{
  "hidden_size": 96,
  "norm_place": "pre",
  "tie_word_embeddings": false,
  "init_std_up": 0.0668,
  "learning_rate": 0.0021,
  "beta1": 0.9,
  "lr_head": 0.00744,
  "max_grad_norm": 2.0,
  "warmup_steps": 203,
  "decay_shape": "pow",
  "final_lr_fraction": 0.0,
  "train_tokens": 156600000,
  "max_steps": 9559
}
Each number is 128 + 24 x the weight over its row's rms, rounded and kept within 0 to 255. Layers, rows and columns count from 0. The size above them is the row's rms in percent of the matrix's.

# layer 4 MLP gate, 256x96, rms 0.116, rows 185-195, columns 0-95
size [110 108 113  80  94  89  90  86 103 101  88]
[[130 160 112 132 112 151 108 149  68 135 137 132 103 111 126  95 135 101 100 141  98 135 157 122 121 127 130 100 120 139 104 185 187 120 106 131 113 167 142  96 115 108 142 124 152 128 116 102 120 137 116 140 154 118 160 135 120 157 145 117 118 119 182 123 116 143 173 153  83 148 105  86 133 135 119 150 128 156 115 110 169 148 102 101 134 114 154 105 140 115 146 150  75 181 113 155]
 [142 115 180 165 158  94 125 167 114 152 131 117 134 145 144 124 128 108 142 105 103 136 147 132 110 140 121 135  89 111  72 142 151 130  90 145 125 185 114 149 141  87 157 134  99  97 116 127 111  81 131 125 144 134 134 107 107 140 142  86 104 126 136 142 118 128 121 104 117 128 125 145 123 137 170 114 108 109 132 124 149 116 165 123 208 139  92 115  93 109 106 143 139 175 124  85]
 [124 158 158 138 121 102 120 101 130 129 152 115 103 132 133 114 120 142 101 157 110 142 138 134 114 160 146 103  53 125 156 175 156 102 107 145 126 106  93 149 126 150 106 153 155 124 114 106 118 132 143 125 140 167 133 169 112 161 162  90 100 117 153 128 153 157 144  81 123 151 126 130 125 133 118 129  99 101 111 133 122 168 146 137 173  70 113 154 108 108 126 164 143  80 153 111]
 [121 133 119 119 117 159 130 147 158 117  85 120 109 136 158 119 125 147 147 155  65 125 148 182 137 132 138 120 150 108 143 147 112 119 131 147 132 115 158 171 158 157 141 157 119 121 136 133 138 131 148 130 135 106 163 124 151 167 113 146 127  87 130  99 123 131  94 122  67 119 152 113 109 127 174 140  92 127 105 132 136 138 153  64 158 158 137 163 152 131 147 163 111 114 159 183]
 [127 160  58 115  99 135  98 126 143 134 131 118 153 110 122 142 164 162 109 124 146 139 146 123 162  88 135 110 124 112 127 118  94 101  90 125 184 118 127 116 158 133  88 173 160 111 175 126 135 147 132 115 103 147 136 162 170 104 132 130 104 127  97 123 162 190 137 123 117 168  69 153 139 174 120 111 138 119 137 108 124 147 104 123 120 134 130 118 102 134 142 125 111 120 110 119]
 [115 153 146 137 110 155 177 140 130 102 120 167 126 124 138 152 117 168 106 149  98 102 169 116  94 122 158 139  98 140 105 140 118 150 132 151 151 138 170  93 134 117 145 134 141 101 118 108 110 104 102 157 144 127 121 119 153 117 132  96 126 156 131 159 133 138 127 126 110 126 174  88 165 138 115 104 108 104 186 135  63 119 185 155  96 162 152 151 135 129 130 160 102 112 137 143]
 [145  95 108 138 160 105 105 101  93  95 131 145 147 138 104 117 145 115 103 119  88 104 134  91 130 168 117 138 138 158 143 167 159 151 131 128 150 148 165 103 157 113 145 118 123 132 148 116 142  90  98 147 120  91  87 145  95 150 154 133 167 150 149 139 113 119 140  77 137 147 123 131 140 118 159 100 182 160 118 103 116 139 100 141 142  73 109 137 159 157 144 169 111 146 113 108]
 [154 153 145 146 154 111 104 146 110 124  65 150 154 114 129 150  91 138 119 147  83 141 145 126 173 158 140 135  89 172 125 106 145 114 100 143 163 127  95  91 164 132  95 103 112 120 121 136 104 122 150 113  91  91 155 102 123 152 120 101 133 121 115 151 124 134 115 134 110 129 119 122 143 106 159 100 171 124 143 144 160 186 101 100 137  83  98 112 104 110 106 127 162 123 112 135]
 [128 156 135 116 112 145 148  96 106  93 119 104 171 130 143 141 155 124 152 140  89 156 114 132  95 154 154 151 140 159 115 104 128 136  93 179 113 130 132 113 113 150 146  92 121  92 127 184 122 126 127 152 115 108 144 142 146 119 163 109 104 127  93 151 135 185 120 137 159 162 137 151 119 119 124 192  68 141 171 131 133 108 129  96 136 150 128 122 145 112 106  80 119 142 119 124]
 [159 112 110  78 110  80 118  96 131 132 145 113 143 133 137 125  72 117 159  96 107 135 199 128 133 160 124 132  99 131 136 129 167 105 100 127 173 152 125 111 125 168 155 131  79 125 149 141 137 174 120 120 138 150 130 100 129 100 121  95 117 127 131 113 154 118 159 110 116 123 133 150 120 121 182 105 123 160 114 113 118  83 164  97 129 100 121 113 122  97  99 159 111 110 144 124]
 [158 156 122 129 167 161 146 133 113 175 140 110 154 147  95  77 122 183 164 136  87 157 113  94 120 145 146 147 135 131 132 124 151 129 158 129 159 144 103  95 146 118 136 133 116 108 153 137 115 112 128 108  98 140  94 105 126 137 149 118 105 128 172 141 152 151 134 176 114 113 134 103  96 119  94 116 105 140 111 104 155 137 114 107 115  90  66 181 116  96 146 120 115 135 101 130]]
# layer 4 MLP up, 256x96, rms 0.109, rows 185-195, columns 0-95
size [112  96 105  83  91  88 100  85 109 101  84]
[[121 179 119 169 170 127 138 142 125 117 107  94 167  83 115 117  62 145 134  92 121 160 141 110 116 168 154 164 159 136 132 133 110 133 103 122 169 146 166 107 132 153 101 115 108 128 142 120 111 126 127 136 122  98 127 144 175 120 140 157 152 160 124  58 140 131 108 139 148  95 122 111 101 118 155 138 148 140  97 115 163 154 103 133 131 121 172 106 133 119 154 114 138 139 110 136]
 [129 131 142 156 161  83 120 146 117 126 160 104 130 131 155 115 133 105 131 124 126 149 138 130 106 142 108 146  92 137 100 145 123 109  83 172 173 164 119  95 180  98 171 126 131 112 105 169 121  75 121  97 112 160 119 139 131 111 117  83  83 158 111 135 133 118 138 110 152 135 141 140 143 134 158 105 129 128 170 113 130 124 155  98 169 118  73 155 120 105 104 146 138 153 131 100]
 [139 110 106  97 136 137 142 167 147 129 135 115 148 135 139 150 130  93 149 130 131 103 121  99 161  78 100 130 139  93 151  89 115 159 138 135 142 131 160 154 118  93 159 126 100 107 125 134 146 167 111 157 129 100 111  88 111 118  87 155  99 133  78 128 133 106  98 152 142 110 124 125 104 129 128 129 109 135 139 104 127  52 130 102 118 191 121  92 156 127 159  86 132 144 111 141]
 [110 135 158 129 105 104  91  81 120 142  99 124 113 157 150 124 123 165 167 134 144 115 133 127 174 105 125  92 139 155  91 151  86 132 113 117 114 140 141 101 102 119 147 106 168 104 108 126 104 134 127 116 135 170 109 123 106 163 170 148 134  94 138 144 143 182 140 137  76 119 100 155 139 112 149  99  88  94 174 150 152 122 149 115 152 111  93 140 125 142 103 162 138 142 125 144]
 [122 135 132 145 102 155 168 107 127 161 143 128 128  91  95 119 141  88 106 113 169  98 159 139 118 110 130 117 102 116 120 156 112 109 123  79 137 111 133 153 113 125 124 133 162  87 156 101 130 143 154 170 110 119 172 163 132 153 133 171 154 126 109 127 141 130 138 142 132 180  66 123  96 118 149 137 161 108 106 150 102  91 110 177  92 132 101 126 110 119 118 124 130 126 138  84]
 [132  93  98 153 152 156 115 140 130 157 126 109 172 131 107 136 170 120 118 145 136 111 109 133  90 105 131  93 137 129 132 101 163 118 149 132 150 121 132 133 131 132 148 132 135 142 137 148 113 127 161 118 156 145 162 145 101 113 144 116 126  94 125 166 124  94 120 152 188 112 115 182 115 136  77 111 146 145  92 150 157 106  97 115 142 118 101 130 112 100 183  56 128 141 117  92]
 [140  80 106 158 167 113 117 133  66 149 126  96 124 139 117  78 150 174 101 141 117  81 141  75 134 126 102 137 150 148 118 140  96 139 163 121 120 140 150 149 145 123 101 116 146 115 119  89 137 142 112 132 103 111 111 153  85 137 148 121 140 118 119 112 118 131 166 155 107  99 122 129 120 149 117  87 136 169  88 120 168 138 140 139 140  89 100 100 119 161  96 164 129 147 125 142]
 [171 158 116 134 146 128 107 115 172 137 118 164 156 108 119 105 104 148 115 161 130 143 127 153 108 134 173  86 163 148  98  99 127  98 152 144 160 112 167 153 119 148 110 165 144 138 125 157 122 133 130 116 109 103 122 113 117 105 121 167 155 146 126  97 135 147 132 124 139 114 160  73 149 132 115  82 111 119 118 144 185 140 113 153 118 125 121 136 161 172 145 128 131  77  84 152]
 [ 67 166  79 127 121 110 163  98 180 132 104 126 101 143 150 121 114 189 130 162 153 126 107  80 127 123 132 122  70 147  93 151 165 136  90 121 109 130 132 100 130 112 126 143 167 131 134 170 131 130 132 113 152 105 140 142 123 126 137 143 140 149 144 145 132 128 150 114 122 161 123 126 103 123  94 109 102 120 102 138 111 156 136 122 147 100  98 160 167 106 103 171 121 121 158 147]
 [125 121 113 146 128 119 112 161 102 129 132  93 151  98  95 110 144 135 105 133 153 183 124 123 123 123  97 121 112  98  85 152 121 108 155 119 114 130  99 108 127 131  94 134 142 132 136 106  98 151  78 151 115  95 124 153 105 106 108 156 101 123 127 162 110 173 127 149 121 177  92 123 111 122  93 149 132 124  69 141 186 175  70 123 119 121 100 137 111 133 108 132 155 111 112 137]
 [114 119 103  95 116 123 119 153 153 151 115 161 128 103  95 112 138 113 112 144 110 105 121 159 116 125 168 138 125 138  72  87 108 156 157 174  91 131 110 104 158 159 128 140  59 163 129 146 145 154 115 119 131  94 104 112 154 112 122 130 128 136 124 152 161 163  84 108 124 144 116 152 169 132 129 120 124 139  87  79 119 166 130  93 121 151 108 156 115 134 119  86 102 134 113 131]]
# layer 4 MLP down (transposed), 256x96, rms 0.0962, rows 185-195, columns 0-95
size [110  89  98  84  95  90  94  88 107  99  87]
[[153 129 131 121 153 173  82 109 101 173 118 166 113 152 122 106 130  96 132 135  86 134 175 129 155  93 168  73 113 115 118 126 155 144 151 100 135 160 117 122 116 106 202 117 141 112 139  89 129 122 119 123 126  95 168 138 168 163 134 132 133 104 182 147 121 122 148 131 114 134 141 112 143 127 169 128 141 119 117 105 128 163 144  92 111 118 140 126 144  85 126 145 110 135 118 135]
 [120 115 157 147 120 133 121 170 124 119 104 121 127 153 136 176 127 127 139 161 123 132 145 129 121 160 190 138 138 135 155 139 194 136 176 114 105  81 147  99 114 164 145 117 156 128 121 154 115 120 159  90  72 132 134 109  69 152 154 114 173 111 141 141 108 145 159 137  97 118 136 141 129 121  95 145  96 135 170 131 155 127 111 126 128 172 140 139 135 151 157 150 113 134 134 121]
 [132 154 132  88 157 128  96  99 119 167 126 131 166 131 104 157 112 109 132  97 145 158 137 142 115 111  75 128 162 129 145 106 100 119 101 135 158  83 107 152 140 102 112 139  91 132 145  99 122 175 159 129 141 100 133 132 196 121 103 156 110 128 103 126 150 108 108 151 135  93  97 139 119 139 162 118 152 169 128  95 120 157 164 118 120 145 146 126 134 127 124 112 177 149  88 113]
 [117  89 118 160 144 115 148 109 135 126 119 126 123 158 146 150 122 132 114 114 136 104 130  81 108 136 123 113 151 137 106  77 110  98  94  90  88  99 150 130 101 111 144 140 151 113 136 112 105 106 138 130 172  92  86 115 180  95 121 131  74 160 101 145 131 105  97 146 120 123 145 137 174 133 107 133 154 172 107 135  91 113 132 146 112 123  76 106 149 156 141 121 158 135 133  89]
 [141 143 162 124 155  94 134 133  97 113 122 119 142  93 117 142 147 128 132 158 112 149 158 142 132 156 121 109 123 158 151 128 168 111 171 104  78 122 155 134 118 119 139 164 101 140  92 132 125 161 126 112 148 121 123 112  16 146 126 164 131 127 132 155  81 119 106 115 115  94 116 155 155 148 108 170 147 153 129 120 138 137 125 128 117 143 161 136  99 146 159 139 149 155 128 140]
 [106 154 132 128 108 110 136 159 105 117 122 138 123 137 121 121 107  97 112 117 108 164 159 146 164 121 164 150 115 143 129 116  93 117  79 119 111  70  62 150 139  96 123 132 126 135 115 105 171 179 151  90 102  83 109 139 157 128 133  93 118 133  76 177 140 120  89 126 130 146 115 108 154 120 184 141 146 107 121 124 103 145 101 147 117 102 134 141 128 114 102 122 137 144 113 134]
 [109 118  79  98 128 163 148 135 179 117 156 186 119 132 125 171 147 141 126 119 185 112 130 147 140 171 122 127 111 137 168 131 174  90 126 120  84 109 120 148 162 132  87 130 125 142 109 161 148 161 123 126 100 160 140 102  99 151 123 147 108 128 149 136 132 115 112 132 149 148 140 138 161 133 103 124 141  75 135 126 117  85 113 133 154 156 127 144 130  91 133  79 108 151 121 123]
 [111 118  71 133 105 109 148 104 173 138 145 146 165 117 135 118 112 122 118 144 151  91 147 126 141 135 103 135 173 160 101 132  95 130  94 121 168 143 151 165 104 134 137 144  88  74 175 158 149 147 138 122 153 136 127 144 160 101 124 110 164 137 134  84  92 124 130 102 145  90 145 110 134 139 134  96 101 143 112 136 102 120 161  98 109 125 127 112 143 153 102 136 116  68 124 145]
 [182  95 138 115  99 152 126 143  81 181 144 113 142  93 128 132 136  95 135 114 108 136 133 133 133 119 135 134 182 112 143 107 112 151 157 103 161 132 122 181 159 120 156 137  77 137 121 108 121 113 136 137 152 141  99 130  75 171 107 145  89  78  98  70 127 116 140 139 174  91 135 116 134 139 129 116 141 110 129 128 108 130 133 129 123 127 169  89 140 141 128 126 154 127 123 129]
 [114 129  73 112 128 118 132 146 139 150 129 139 121 152 107 157 115 125 140 144 132 177 159 141 117  86 100 110 125 118 112 126 132 125 103 113 154 136 103 166  98  98 119 165 100 117 126 102 138 170 138 118 183 101 126 111 213  94 145  60  99 149  87 146 159 148 109 108 104 149 117 102 112 129 153 156 131 141  98 137 117 133 116 146 141 138 123 143 120 123 130 139 146 154 141 157]
 [124 135 127 172 117 128 159 120 143 116 119  86 131 133 114  93 153 155 118 156 144 176 122 132 148 120 186 129  89 109  86 136 134  89 110 144 110 122 134 130 142  89 144 135 128 101 107 140 145 182 170 151  79 115 107 114 132  93  87 124  98 153 131 101 170 131 124 143 118 162 132 120  91 132 151 121 191 101 150 117 133 165 148 115 148 131 124 116 162 129  96 143 128 116 139 107]]